Weights of a small GPT-style language model, trained from scratch on English Wikipedia: MLP 384 squared ReLU, LayerNorm before each block.
Each number is 500 + 50 x the weight over its row's rms, rounded and kept within 0 to 999. Layers, rows and columns count from 0. Numbers have three digits each. The size before them is the row's rms in percent of the matrix's.

# q: layer 2 attention query, 96x96, rms 0.0672, rows 0-36, columns 0-95
# k: layer 2 attention key, 96x96, rms 0.068, rows 0-36, columns 0-95
# v: layer 2 attention value, 96x96, rms 0.0682, rows 0-31, columns 0-95
# o: layer 2 attention output (transposed), 96x96, rms 0.0852, rows 0-31, columns 0-95
q0 108:507443535498462500486452357516533387547496502498382471511454479475470474507574398490491474491418520502455455505494457514426471482501479445652441463505476534447480540460491511545403415608532456529527533439483541499430491477513539455373488492481538505435499501603543497410461499528473461504
k0 116:557429493496472545569495488522472476526516446404546497509523579492617505481552431459503469512517500444365540437454517407533459535508397451560471570548554547564440530469477500538373414572528596547562525542491494496444484559471531489516445521586570490466496504508446500540538550426506467560
q1 095:471434507508534473528466490524488484491460461527436551457473441515466454570402498428482441496434415466552511529554546452557623473339514496558529490507472422483500561530517468494567455512484550597571523492463484436411576533546422462568527479531462467505620447540515591516524544444490527545
k1 106:448522526458543555459499560641498475453463555512479496498493495518548489518589556433472560421555470541503494477458556499536571491505409487447506491505355511480574515535564455481603507581491598471569497525561426519552522471508494469482545540479448529568466629491495537525491445404430440455
q2 087:490458552490519470446452494530484527472510501467527456400583518485501546610497496529584486474560597555543470476453471492547511563525512457401489523499462469571456612438533483548532462447594485521497449553427479481428452425495550566519470606602489530556435468482428466416567447581540452517
k2 097:456529548525547516526582512455429563537537529482479511444482557544495465492505469460484371517573503551451514498480501501567423552454561542538492417467459525588496465567400560458427514525551478539543542568452499566522558393418524507667548580523529480508457512394456472517453483475509501479
q3 110:535441504434583411467496475508467512422493512528470516425605533429461463479478605466530503492550444398543567523505491493445527572426533484451513581470526510606398586540524492496571451531447468592532428574499473429441517523529511530587534522545522595431533512534465543508488566491446539491
k3 109:515573512468545523492484507469473517423435501511487524557450440394451472465525564425534530518548469475549490481571575546484538573573476588473564508611464542461526407558569499468538506421505508459532493553489600450600550514516492486633466543524501529578523471458425525522420482412447566498
q4 096:467476504536497480509523525507500378424477489530530498527402471440479446509445387578484571535531535502590450494432565576510463454478503442525397515561481501388586475414462487450518510498472404386515503398521525474395435429538527534453497506439480524523530599495460497530487489516478471532
k4 122:449560515534430461580535496504519557514617384405506506548521569518497516643494492536419505589507458600469497494439435523535474497580469421450431581507391528452452511448441507511491480575459529495510534498566481486506501530555473479423466509426499457518465527517463488571482555579456443477
q5 098:401551417529575466594510527506523474563492540490518562504451518445503517404529493530422417529458420440553516465430446609444516454553494510525490546458472528594412510405526529595509528480626472520455529477561453417534532505478559495539510543504523517546544394457546537504505537452462562526
k5 100:467495479529518623518416455501584501463451485529431481536477525502440496448584562473471446551511437438559525451480486436440528505584591519370500483455543549577538503559579430429496464507554507619520458481546531388532534533506452493541462406497494533400559509538531468538477539521471542505
q6 108:591523537519541483432537558553517599437429540523453543546527513446478473486524525423518613496580529480522505517589535439492555519518519535455625503512554536545490562573570426487551510450493590518476540557434560503537576515595490487567580540473434535495551503458603562502502470452514561558
k6 108:480493515549493459487479501487489506528446508532587482492513530367479505469593479424580531471584564521565494573568526529514585448479526467468538559561556475450537460536607519471620536511499320500507483500479459533537512516520360586523468557480492463455512530523496591487483571498484481489
q7 100:550535546457458451483474444501455588544509478447498519428529512569455495597602436520606504539526541584561524528506560467530475581542524559469517588438545441578561525465494601586479529408433493554482526490457607521483507466428560529495466556474451487522547487494531483526558609474485490422
k7 104:502583544444507463554534439557469497465484608582423439462542439520447476494500400532441540447548474526523439510414448524562494481530467474565581536566461479536555358550471506511454540512495465500514504466492555551489486440544479580586425434488488441441559472511460513565533423457584546573
q8 102:417494508532475526430454428568507539462524505415350402521570433574493396476493482431457478488545558449455471517513459468506530566468521471568562424530551467546595512538512490517527476457520473511429463551499464578484550454516447491533501439469444490482468393484590490504451435500625535510
k8 130:473460426554417452535593538527493508450438578465436456542618479453505369530572464496532450553572574482426532544504413552505413521471480473447520487460500468467510537597535495492534484495460547509501515541424474550561434570521444524475496394579432509426498461533577481437524492474563521494
q9 091:437524543512526533524465589411497502400492456465649634500483554492529516543595565629464510568464418486490578469452570570526411505588514434509484530489533471509506527462476446522553436413490554546465497482431556517499533477483517531518513464448501560515428546489469477534527489548451516436
k9 104:450481607492447419490499506547521527410604485453450486459479489535471525467457510555427467530547470528506569494399583486562473438424572460583455540512442511471484470424494484488474576477493515608555511489459536506528634465531525526468515414480473534566516380551521459597502530573536502547
q10 108:566575625468472475473544466567473510554472451399547517556447431489514464442553489486583473490594449513444421524444569475483547550511456588544462442509426534508551469450464592535470525412477525477504503494493546454526451521498435471410437439510433435509459447388517466490497528424425538462
k10 110:527470586484517526541538543519550462564532433452498423441536485521472565567470372451536457498479446455460416518523533508495531528402503549489512607483437574574441471506562526492585518539639544524540567555622487482471455564519519527488420551538498542472506430541565559529550519465497490556
q11 113:493569466476568490505545566610544508494535485405430497539547497533509473510437520436555552525474483451491459454613511464441575490457466507480546479507405487580444597557552479503557494541486595554508552502518455512452555575584414540534574563523432545577584520505469547463499607559479521480
k11 128:400487445432576565526466568510454437518480510528561541456525585390505590479540497360550584495548497469556413512530511472521537533501526522485566438547448501491532503588507533463590527541432465524489463542563478415529538522452380494550515453443453512567466513481499609500445503525485538462
q12 112:484531544463440492476452439429416457612526561367534550491490443446483488460514422538650506584518479523447423495589529473466518539527552548518484497474509521504502570487496512473459474497562514578467578458538518395498472470613503473509418412499534523434518471443482477521510532445468418441
k12 123:498534474432493514580502402532458438472533515419552516377471459486493474484544471393541488471504463465498493437623506469481530563484503510568495524508456590582540548549500431452500464553530471634500611507534546419523421524552510461558490525516496524437494437464492529465443615466502440439
q13 109:554382536498479440522460537564586517495505502534489493528519504491609450437388642537527579529594548428506516457461522461490526571472490517428548502428516474515561516589517414440504478472519521565496520610473482495500482489541449510449515421514470459456554482487497581441451542538614543539
k13 093:477533487474458561534491456469560479487490496469551483540418471485475499507501447442416523525537536527586509513598526530501500667539449555530581492574536525445495501437520401465519491396461501491457451534377396521529537477486425607521551505474532505474463606494579561437523505485561542460
q14 099:558458439468478573507480421586550592453536481504443457487509525499515509585451402493484401452472453496541516574474377481489390486479460456523459469490461544534594387373426452545537492442474425521466477518473501458503541484497531450461568532473533518510422470462508419534523570434459516511
k14 116:525498503567530460484518515570552494458501435542365502572608509480536456518424460504428522413549397467467459503513516455556405512470474476480431502439528474549512502445496630519587446477535544534513499516404626540402401434533502560544475443502511497484561522523436498527490481543508499526
q15 093:445530541489549478477495559524492488551537510413396440590540423489481547551464403448447454438524524498434412550474552466474452460454490497606500534543465441440392506518489497511493460521492451396537599570586427544475535586511490447469503480487413481516526442545575480491526481560435490581
k15 103:389542449573480562458542579395408513438408553466496503470558488435476484593559499486511475564457549485432531478526583476510435454577518497489558553526464401434450559534517510440528455613477588415524497548499461524529481528436509511459552541485532549493527526547560511448530526517497425582
q16 094:466463380520587498400501533494473430511543446544393536524444565479433439463504540482487481519411429496525478515486495532545574484515567471502510467426475405518417591565503553525506535537442489477541586560472558503441525491516451532410544479450538507429509478531477512549477477532327500543
k16 098:569492524492497456483509542567519513470584407528518484514464442472468480485462564529468493474491483452510501503462560479470587433598494498573592431564523404564502359552557455541505462509472424591559443483443484446481582592557508480404456576545476495539450537530515575475514417480440545526
q17 105:429434473527479551534404518537481484442500456569378511469529476510521515441483595438496557472495542445444466516437431526436539513484539551544560413552534452537504577517468416520633566473489542560480491501434489443508609517603447503467553449478471550540497550528413545556503432444479479462
k17 111:485474481596594551463546484606492452498475517472500519482535461530462444534497610484546447502552519527487490567496584407471509432512507519426437432492445451609479508595502482448577560420423575538581500419460443426483481490442474579531498464484457424507471478469484528503570562548430440469
q18 099:488580527461504461464495478508495494490415454452536404447505440526539488549442460479554543531615460575435453524505571592488514495470528449461476538411543427520480376565526563486493501431503509481539566469459556579525378452489494599416526548537457441441479544524498501567517530490611476474
k18 102:489503473414476422552509504504458534550539510462543496556480536410486412491561505532527516529548532551445446476450512501554443558568456546583498613444471509464561414473483504488564457492457502488428536545552457548518516487577508385431557466431513483593427475467582501580580535430491458389
q19 113:597530622461486477510553580512515529446506535498509512488507484528559460524516530515446580516547577527429537522513546576570521512443419536614468424471457563450435444470455489577488589406524516378525476462501570517500514529411483585425498533510481424586511532582488500543510434494545515513
k19 120:477477506550488478524446549419517528563583523463454489547585443556514496517535527537451435541476451659537549486502596556474474429471358470502472566415490492423459465511494563517433497500472556509501512490517449533553527555434560480406491453511454530499402537608571462541508517505433521551
q20 108:448464543529561456469564459404528597443556546506513492478500518445545437444546578494467557510531522508523540481467496578469516597526519584473466506498475552462531454389441595532508459477440349553397493483480509477550519476437505433596532461485489416560404505545477521491452514465560467445
k20 126:450487572524478440518631504504559502477557530446361450561492454577446504480512487536452513540478495486491582484585449492410516493557518462351486509477608588549485439491514518494569452449411500521389514450411494497509492545454546531556482483469527510577516419549470452511504444485499476504
q21 128:475485525475506514537433480545558549519563430513460433529558564497470489460493475437495489457486450519474500468439412462463497472545380556376526559462408609577418449421575493649502478527475537534465537508506484525455512519545497419470495511451420434499430429495411497504532491434482451536
k21 128:482544408518610483523509490567523461566496500559444492515467547524508495452408491381464475459482516456565426513601585470497542454496618527418426447489593481575478538493458530540542523487462482515566400456471492541515534531463401546594549543575505503442527497428468528579515474457543485516
q22 087:497487432516555420482531516505455421508446533585489602487465434488558534535476553455527494476501481363553495539457517551557517580437509438427527442466402420481532454567541458469519517531574479485553507545469543554532502560564481521541541449526549483439514516489421514678401505470499496503
k22 097:595431519413524419434450442516570508526482343488497414495606540480501445560494536534523531494534508535522498522502552531558523595549438548516444511348475551541520467524567455517553479529573481580425459490557530428507506536503550484453545485465450487548505551553488431515468473579509515444
q23 109:450579475474495503536427488533506448543594541442534435553473575575531526463529376384536488448473490585464428519551549494449463469534501532474476473527422594492492443438520594534449543510555563475597493470514523495527487416477438412545443579537462469520579459393521476480539498518549490503
k23 108:581486444499524595504476484478474419536513527485478506606513548573579481425503455360595563432397583533444406578516431467520503491558577441530497435523459588545479547567466523463541478523575525465475512446514422494431505523533480492478562544508543488507427509428562504520493489441463494495
q24 110:476458496478491484519508490432510445534468550567532529491430476560473479508529502464530460465509564536547461510480511498499416428461442440568447386497503458483523335435445406511486555384428403516390520402414584476481436496438512442505503452505465459560450530525457504468483521492483456429
k24 128:449456549450504591488542529571562520441572489457433477540594589501450421486553479629425545559509447606435482518512511446527420492509476449497416544495451536473443482445489532550525424523457520553497506489576541497501436499457559492379461472410558484501476473526503407504499453591495481514
q25 107:469650445513477575498607518463490545489573521514595494486518525533457545485611461534573479517505552513508551503535432503542549456514537616391525583526557536580484451454514538582478567500498498528542508500519510575552481439461552508483513535501533434539426495414436425568497570485473421503
k25 117:483540481492522491491590503459571536608497523671563492479503465507474458460436537557478479455470510460632511516448455442482541494462606525470462556503588453523541453492432493570489507434426443588393490433507584495498509476531538470540476481526468541479511509487423567450520414509445578507
q26 099:447534463520529512508489548515466448530548532467451429606494477537535553614560412499457437583501454554544380422463446543427432403432502495501497571473437472489471496492499489440418476545576559485491506433511509482458447490530514488369525554474484518512455486438615419526535463527494515571
k26 099:490418463560544501495430469532507541608538463527467474486515623445557457597467536427438450529522513498484528448514444413575480533464571405414568579540511450437445495523553474491541425508475597596450517550549492557515531479549470506554546507447516447541478466466544575509473580484503411526
q27 098:517512478460510572554509556429539561548563561506421495654474575419453539425517446603541596522444489528489595485462421442506587517558478520589539494556505523505526555496524469529590585445466507491507467577483499441528570502510471565445506456439500542478512460556523457447473520551504574532
k27 110:404504504568541547565517584478563434522473512506498499597457449440485477478504478599528410578443440456540504504556477523430534399452462436567438400523471406486517500536559493430521548542490466577566579479390470466514536524457497585498464541499490519466457598491468475492522584456515555498
q28 094:474539426599539478492383436600515563422509495459462504509510494449509513438483461584479447558582480438415492542478542528422560442463523453482500427563504475593546508524555457604516548476527562611549464542542538472449497523449422540552555446519427439445483507496527532554582459508496499456
k28 097:441499572534553493521500574542523426502487533477567504423582564519494442429541470588562467503585447464503448469456436558500462477431551481406531472495477483461486400537502412481534508536578567531549344515472441437456487465536440447531531510480477590415473509479544531553542513529391495503
q29 111:490531578469519446488461468482468538530596491488468480479535504533437611512530403492458483427505509641537475536434531483509513473584395541508521615528400568494482446417532574569451476434497517461522566486550490559484542521444557476527498525519575541528434384480557438469546521478544499564
k29 112:453564412525525520482442465523406464534408539535488507496512389500509487495508462431512430489446542468538523544492552542475461477501539508526527454512559405480476524474540568514526492454504363400551467468452468484509592472491574523593561543536533484479601575466553436509552533453636541577
q30 094:481550516439553529544418504418553482557479441466525474533449432469478459546552504535436454473387538553520493573437562487483427386461520458575449522382479478486542424543414495459473459443467578506533514525545398533503489505447557526468462594444591493597429515507510456518528467537450469501
k30 105:538471575478558428479466483490558597389529459423487565491525494545536482618484540566451459474521496471532487523466485496568404548404469539527501563523475447440477499483465448435482516543489542569508471584554449499453513524448601438413457449502596621514470449485540495567409484440485503523
q31 099:463464442543425512462546430389522442505507523532486446452494550499466517459541442453605460568548519434535542522504469560446588475479477588581528506568539504443551473481501405516467661530488408499530466489522464503427475371507449486490477509548507539437483410481409474491458505473516497430
k31 114:456557517518562505521620478509565537565505478444594412604531557458522403479476536544470512508483402489487535555502386438452484405480425503531492508448483547537461530515477535544527452476550546569562572401494502436491467532509572390552484470543471480467547501466496556369532469484484486491
v0 073:587579516482423564542643525501530561501522547549565474616551556516479498550572473502564599502466506575504523441534572517558476572496530461515571502515500476449560527573499551522469536479563507523411565557512505531513503553492593499534492582543462538577526503473464494520487525569356503458
o0 081:411464477539628537468484493496573453509502511465508532475505533444553547478542538499413416418541529442542499564518429632475543481512428534563494573642526557616465515456470453526562482478497495540480484519472563538496510479512466455527636544472516497517419488527450491462421456503473579523
v1 087:532515539495504435444517554466451473529537507580557498542549535524584465551490521506485495495555653500501518510495549453502552492554481442543532519519556538469503534499483535541560569494446475627514556507472469497517521533534507519517559525587524600413328545559537475569462416510614560567
o1 085:421467499419535619511471510535512455469433499441536446474502508403434500570500476559454533497568463572527403498469445464438474479509522459438486493444441486536434546457549526454506424533621525413456437479523532471519412442486478521474462547474515542549602522451519511468592598514387525516
v2 082:421477524483517532560449480482531493497514435515514546573525570566469577506454523400521511493482539386457352447564478548382512492546455453513506472481551404504585469533503469528612499506451564465530512492525513443490445488499398497404512467490529555481471520461568480459582443542408468443
o2 081:545460479447458516400500511487398553428516570523593562424429506443483555566512513568448479471456511523534530471501527549573503531603572517545409563526496479503449547461443551492498512471531386465569484539540482510543431585446547447553480589579503515503405466460462572498545552416483498508
v3 076:591626416423484478494495407518535526472481514478488496477489446422437517521523433448492621420472483561480547485554484523518506438447490476513501520604480545453565428455520447587430449470472499510502519529549558553544524504444535572539512507506528540524636564481526437524428515440429488398
o3 079:477383488557520558543570564448619478529564527462459537581453566565475504505455498517461445496402522442462486429482407569362563535549440435488512466544504555502520499473456441482550576531481535478545505586470378430515486532491528484478554500508515535485390454493507462459428474502472491516
v4 078:518484479427571487552504557529496450442457450535411444511541576471516568526485477391412505429497399505447431574498478415471509539438434502562490457579441506430556413470522444457501457476508519468539488464497501421435578500480513418482530489458536507380518483511430515465544392458503574448
o4 087:495485586442477521470573533371454481589445446479498442449486452439452519516535514522541468544556642462541538512510488485460540498584504491426503502487549530523594596505475542531464433480513479553395505481549482458509477518449514519513446437539629509596444500523550393404471502448503483468
v5 060:531591453524412559550435538464480499468437568484595431472504516554451468444574458471575569578597576592462619401457488499571516547534485459498516570552511545462514456471462536498521509557517482442450520524590434506477464522536511479528513511568520434533571551415522466461491587481458462517
o5 071:504535459485592474571488577567479467443491476516415592592401421519436487535532562531480498573460424444534410486533524590479470544508487494551464434588509437541548474536480505602488607430467525512500465526508568524530534581510445520450632468451408473518525518522514494554488515537531528515
v6 092:541441539519600479492478468549496440590504530507497466493460581518640614441439529461582526454439412436495450510545466524463508499469520462574497427522476547571572536509536582541497488550426471477526485469468562536454455399443528597466549532427515506435569496464574530527557525534479483436
o6 099:473444528495527435521597629418529556449502566485568492493536519526570499493453572613431524618608557497456537490468499531527445529476490482488510533485550462459544499495487478448491481468556519400404559488488461502534474566450509426440549473476438484493410471473493537488445460425622562532
v7 084:495472468463486521523412495528460458450511472526514520522430563406429506460440525564525366496478395428439471472425471569453483559561488520588468495469467497508392549465488509591477532516549475554464509554468476425570473492521511547571489568468524445425537424567571466530590550474406453488
o7 079:497513558544591399442616556482445508455472453468465466481538458519576541631511530473494533449444519537495493536578542552581485455496461571460459512469380508459486492504573514499506449541454509418470569546466504607534611575440575490486514578481496464538461500532510438479476457518578506565
v8 073:489485451493437505489452527537485405497498447430579493461443529535575515498499438468604495505364491502453476508493414452505386421469474547520525496503569400581544506536563530492395578407468433475564561539473480481480439505469525539530560596523530542531537454508457509512463529496387550461
o8 071:447458580512607477512527507478542540505586498461445463465499522457590526535502457553452552451557480446479495445452460514563600515596542504505496527560440451499540486421450543529545427431488493467405533429519487535501470510509335488485438417477489460562527441450499587495494466585588548546
v9 071:451498496542487547481471525512422582510473481494472450511520514335447485506550500500500553538509610624565597511585517516487443559544507519470505575551566602470462521437495468461589435497450451615514509502537565490553533467522488495520403431464539557515502515538472534463515505423574572497
o9 076:534555514526484525496502518533520489540456448496554542454447471582448549538458359468540512595562478460476484542456566433492520405441488458562463398579527444452465506510527534530392550487566546473565514454521465428447500577448561574440482528512529527591530500537578483551564454514404485572
v10 089:548458443501452485610508428507475498482514483467488491556609444393546552521532460546538665497472507528483557615519444541551432485496414459507545550536424481544490447595579497488479432507555451493505558514509572530531479531473537577553486439436562506493570519574455451513503489483493494411
o10 082:410476490546540439493567535530554461547550467471568457415390508503520494418488431553550387504531510393558563517512482506475566520416508576498520503603524468499617488513540519501453536523538489476480580592498406438479480524510454455502448466521518498504482441423505572459394573498521567496
v11 083:495474503581414505455541415409463514509523549458442484536501456436491450497553517532420506502432569511423519448467466510493546475592416454549521516449429406426441479505602408488580427482447520495536583493476494542524520520438450529379555475470512455401409468570513506518502456529548472506
o11 089:542471453448604531462513558538439495547481456500607467499417553501454614489449474454551519476542445455566447474573472430482428493504565561415480477521526568575499448521523542389530490521482484507457448458533518466524524500495509421512509619570514532550511492358490553445493591424466511495
v12 078:547464517527465462531347442493441447487434428468554508435457496517422549471552436421584529495432541587544547532456485490516481415501531577482459454487487520560536505495499490496511448506477500486482435463568511460444396370460472461461410510466497495514639416447485510459462553469441479481
o12 080:495515464503428451484491591561542542508540488556445518532462419520554457485482517550444525594515540449486514461455547505433507556487596464540489456528473407444489437509510448498532533403487493478528568458522473431527568604535467441424597468488372531494460484487554548558486392505630543525
v13 066:520395575589452526518394511460611506576511433463559464531474419574464514491399459451645524431484495490555477570498492433539448468486456432513486481470471529481485545564514512496495429450534603457464514451554502521471488409514495503454483443489502561518574503498506497454453505587455397507
o13 067:451529452550582428513475493478495541456487482551559568502503452430526372355553509544505527502475458409479578590460563543489454518456592596473483543532564422488484515551521560502491492471459435572520462495441501428528441535456483542486486506461426510456473581488498555549404536443432551537
v14 081:489451464475520499554626511554479503481421453482457491508522503412503507634538450568562576492518449401611478511535479524581491530425479469413529540479528469480540455540484540513556540509450469511404487546399534541579571464505496475524516485467505445640500412559550488504463518536419489520
o14 082:457587546492507477536474544572513416545550510522508478432448512534630533510459545438435529498458497558524456518427536450561523450572504514506534425497433528438564528436479503519512538549568593425612558497488465472451432447502467416543477427533483514556520453465423553430461391410512531491
v15 068:412551488546459547493457453458449508476561498471527492547455502447513381412441611423510482578470488463502510535531429521508432511568416480527476563489571551475513524507443405420502517556417427513463539502448522423544428570526457510503563455522459435572421442479493425488556506573534431466
o15 070:522478510531532434450460482592422469515409461482500490489601460481492553587454472517444503483516395472460480587499536496608504529461453478570403490564469484475529536532502616419481519557550486360557473487567488586477445529482460521528512527481595416396540483534516549507518531516537539537
v16 068:564398558475508601585609547466508435499485510482451519579606558466547547487538513575492525513505541375491434448452462575506533553522524574517541487513486431485508513548485601521470508565583430553412448486440492451559466453417484510522441511520462514476505551560577497548520443449506446488
o16 076:422489483464445583439467490481465471537510506471593422463513539487500499566491495469472426410449579574592447521565463474528450446500424497464536553582435514450603440517526428554540417488406556460476568564464489503500560520497493502470446515506529542534436547516400572447536376488481519532
v17 082:494510495474420481486520473439436487528511562479603507489402506508490488396577473355511536499375533544478597570490474449552465474440484548514559428524488540442510502438488369468358502549482528490536501573548514484493494419485552528443450493510483567460566546572479496481452481498476541500
o17 078:502486437599537540505442489562536562469565532461442497590512553497482507574413445509507498525554486453473508499533485513369588489447565407446510470495496479592550530542516530511592519375457450515451559449499505432477586554542472535496555497402492480514373519490526582477500569539471457516
v18 089:490498560492493534488572508607466561541537482478478544525588450461424432544513582488537474532544544498467478532526526493493446599506491486530546479534575457463503539548527516535548592517513456539558516542478400591513478482516469500500557451509521562548401458588545441514537622517653615520
o18 090:529523443450498421601421442485536424493482544516584491441507516465560614500433435557518533470524415456507490490517395594527521402516532483494459484515515548580462545499552488538525416601588460428503426470519408512539470572547515543459493602484485453486547554514448476524529465500475464568
v19 057:554466533511497425603513390550467553488568437522515496577605516540589488547410483493507496501556548562559509582500487540498435424542526466572551484527462428597513467664551535502511480437534510562465500461448486477486454504501521547518466528541480524551549431586557494479512487430486406498
o19 069:424574464509500426469499463508580482531490528520506515397469465442479380404574503505514434544507488530516663527596545493501513538476502526526488569521445488483449468516561519530522471570480488442546564557485447504511386606511487420488546496550519438434612496533497509482441558520521577454
v20 072:447523463457557608482489520545550527562537441457518496515485534588597484499559530586508526499465556504514455465524455581491520423476543619406552508481522430576544465546571491443412582501472485535409517545490579471519444528458521528412421492417428601562478490481506523448502541446511495549
o20 070:535457552489465442553459494463441507479536514588503566526562511496492460550423507393466567435507520454515445448472542476545546516528364526595540561541474491448493481487585498501534459453494393539562511535504475458457529591577445461552498542616553457518398424566447508476546501492585473549
v21 067:491490418480434499553535416500557462437488491446484531546536452490551548503452469524478491510467435390448398528461374487546452477465380490546476438518435435525522451570495412461395461506521504370567511461512507490439516448407404477524516481496501474384531524517522525522541443512482508472
o21 072:498485559480497470494532500459426560488501499529538440397451548481475532527460509521533518446439521528585549448515492463552602588554565450344524503509479616498558476437425515513597482514428459479460482538467424583488553458517482489601401495521538441525492460456484600499432508458560509473
v22 073:524397527509487463469528486417519406443490478475536471588420527431493442454459418501528535456389507515573517411579475494528387452526474467428457483475518552483468488466415517460501390474434457485400483488427504378453476496504492478517438497571456492604507533454424503470496466510478443486
o22 074:468543528594462599477441421525517508478467470500476465592530436488477442535465492477388474490535481500479462585490490509507488456594403444549530465583449478403601467545523464499527436436511541516513597547441542494452524584489515566512446433547574469524480534524522508510507389477381536554
v23 076:545601523406468596478520494543466537442483499503492454416422403462461500516465543486461485445588465531551581554437483505599546474513532527526511505587482584468521413455428426507401493489538511543475546515518543503543598435560530495610466527503490496511528520506546467540431559385497540556
o23 074:471482567592514506596507572506571503562465501484489532532556522572449456536513507468504558547348465502485507502511539437399539505453394443443537468436478557482473536567457524560526504540445584527560490537433406535498565529490523532499444505490510393581553549618448490432475523515464465472
v24 070:438477468482542407525438504460481488548490467425546473550450631515513588491427459485524582484483492451466417419569537433467428469466500441499541461544457429459520453481424535540553470492509473458564431492506478431468499465465470435450453392524486412477573520398510440436509465443409503439
o24 074:521502501460460494513549534528432559491533573506448573500366457540471467519577482561432562547516488496512503496548525572484473500541498572483500465560575530467627524501505529606416536397547479459535536580483521491520445636447572474483457451551464562465477458488616525492461469433488513576
v25 086:500574518545529489505567625499507568484551541485478518475470489578497491569473528525453490529472536471491460476520539559491529533621499475494574490460468432440495507498479439435582565489537540449594489505483431508531457481572524400527522501547435434600377487477405393480470527521589584564
o25 079:598545535471464485420517505614522468578471591539465506467603392433528529485481475516499495415494388456524454479541467507500521495404534558535538484449659537516479511496436513516446435560513466525488506501479594543554532499540494505611500490559491487424555533555560443503539511458444476445
v26 086:489616457437511426438398499483512415487543485557578541493399565529454546506430450445465527468473570551480557526537527523571537469504500450461495536550431547529500505404450442513440561547505504516504641531564537467416440472542499511483488449528513500462438556399393457501466457538480508453
o26 088:528430530517528621496553542591480553411482490479423481483564502505445448576498529557437538508464495509470406476422459482435579562503507566539462428411592497554436571468497546502528587440543454405412446529449504503497518477470522511561505567471462515561520395557562537514511566493539521504
v27 090:606491516485456607549564413490462479429455537477485428431599412498571477518560533514512518457536495536512596535432440586535568467581488510460442530534421492509415484492577479461469432492530448436431471463529588582506483502529515527521494512426471545557453506568524483508481613463549482550
o27 081:458473488558512487546450607502527478514444440538584554501489490477595450510411548476492453546426532404531475519520584488404502464361447490441503466479428482494544507553506476505504506522526534640466539533546465500556549573498389493530445486613551453516469535473392495540491526481494498432
v28 078:504412564518473438450525478605421463460472544480490504422515473571562405568479472471549492433450480459517530542479499494476474576413579503505511397454534484510473494483592474481504593486546448484624539561447452524482489385533495515520483568554431550515480453547555492548528591532540554589
o28 072:584621516528516560564543512470572538493558639468545542511559495450582504470436531565498536528497485541506499483537507468461624397532569495506484525445478484402493499489496468567552399559475538442468456403482507520524507589502499498488434419541489392532558583463462462515560522505519491485
v29 074:511476500521524529495563548456547475516536512570505513499465594547415603566472555640459464530554418597467527418454472556568538431523564517448566500492472498533471532527398556529550530442516579579426547503518564474477534577526515495557564490390529498507491504453486578543491503504410543528
o29 080:454512515455455509404574550538491535505509462512491414479567552462431533494581521470468578466446489498530508516433467456541438537491331564450614575520459581535429474496528500579492467460553501585510528515541500551520563419483519478523514578492473551601555429605490460454461487539487474505
v30 084:526433400487493434523546501546558446522575478469515442505418550492506540585407408532527476487435406490553495453575476509477449467470417489449506510479483388536466495522554556476490454484510447431466534439430429567417427540497493490487494487448412448524531516494435558392387526503437495542
o30 081:435585502545517563541447464440527439458513544548456584428479473489563395412533474430488509522552522483407571476561543435552475517550535648508506474543548465446504509436497526497482502427566517533426575498484547458517481539521496503597540430534484467577542419485481451609438466451496475467
v31 067:555418506505498501540532398506492457509461477439432553562427514498516510424532498480539540486547439476542532521446471559518519481514496538529516480474565480467429544396473565501517482545459476532418435513496515436486540428538502596533523490447503582470577502581638548543562574460331431485
o31 076:507568466519503441521461558542519533427535441505563527514414574544504468540467481524443532550456538559455518544512600513461459501464453438449518600418370478474519444536482518492598551425445531453584579514524424512492502579461526468418523517510473405558375510441415492526509467465477480486
q32 102:534582583550469535528494485527569506410542552472566484485554542497519563463490561504505557549557544589508531524590535510576515566565441536562533550573503525510506473535508473559517521452531593552513472486443553476477451463473485624527485560598456531576587575596453537486560488611487514447
k32 076:455496618480499376561587479473526496568519517484599453430531448544465498484535430464457497480467450580505503448569455614525494454476423528416469560464535617559441398480554597505488545484544446450511515490485497520577432461443550488441514526489500494459389480524543469501534500514467541507
q33 130:541527550532531463514548588538545538505518480497577555525512576530523602482526573554563582546576534524533568489528546522531584564553466577442579572509505546524489585571562518566521604439526607550561488582423515521516515514533514607508532512548471539525568538486528527477508556595515544483
k33 094:391474575533532467565504472424554479593530532464527490530488452507372478472558487542566442458525521663572529585564509579435505473456473519527557530431411520471529465484559565507503576438494388569424504511473452500530503529486490505508467491482509507454451478552526530393494562466485485456
q34 061:602557557505432473455463509599476488480462477583411531552486505508622498563413547443532530453543525419435497510578514513517553496604435491473500354511438548531518487505475432535509572515482496416527523508415440430485456526524431489592485497596514431500534490465446504484465452471530479495
k34 051:584513412506521527398531570476471476428496475466466479494450461489487523412485439547568461493520550461516495536568471549530509506482443519478422497538568528521515366603518372484509533438462493529553518504603581467547554617392451562516548529495447465501450522482423514549578497457519482520
q35 109:562475494490461548456496551536524596446477460462530539539498584448580513403530609575561553506587538452469552454553468479507535539611467552489554497520516512546501573510528432583497527502449607536541424570418561451496464502503489594484478532513418546488567564461427536450510484555436524525
k35 069:514508618525499602574496523499569466531517507468510495477523469512347445456483466455576464492553494573481473472534503540425615484478473546549469431536475539574366429496527459523454597517412498495548542447406470501469454517501475568561493527428473469514421466496493498527568453493510451414
q36 097:565482592487538563571542511513475537534521448478571487534557523522557498423559492503548543502567593523507487540536526502525572503489450605449536509557455626508497491563515463573490581506537625597570496532539592529514509507539432603555474563553524539487530531496554530507596480576515544558
k36 083:443505473489528562519550472562559457632505554446547384514469458466506495533500476515547454484523442585526401564494542632452541433407434526543427486398432574551489461475489492529527535557631497468572513493530471500533525475416550455477537436516500500485459461452527483488536494469460576520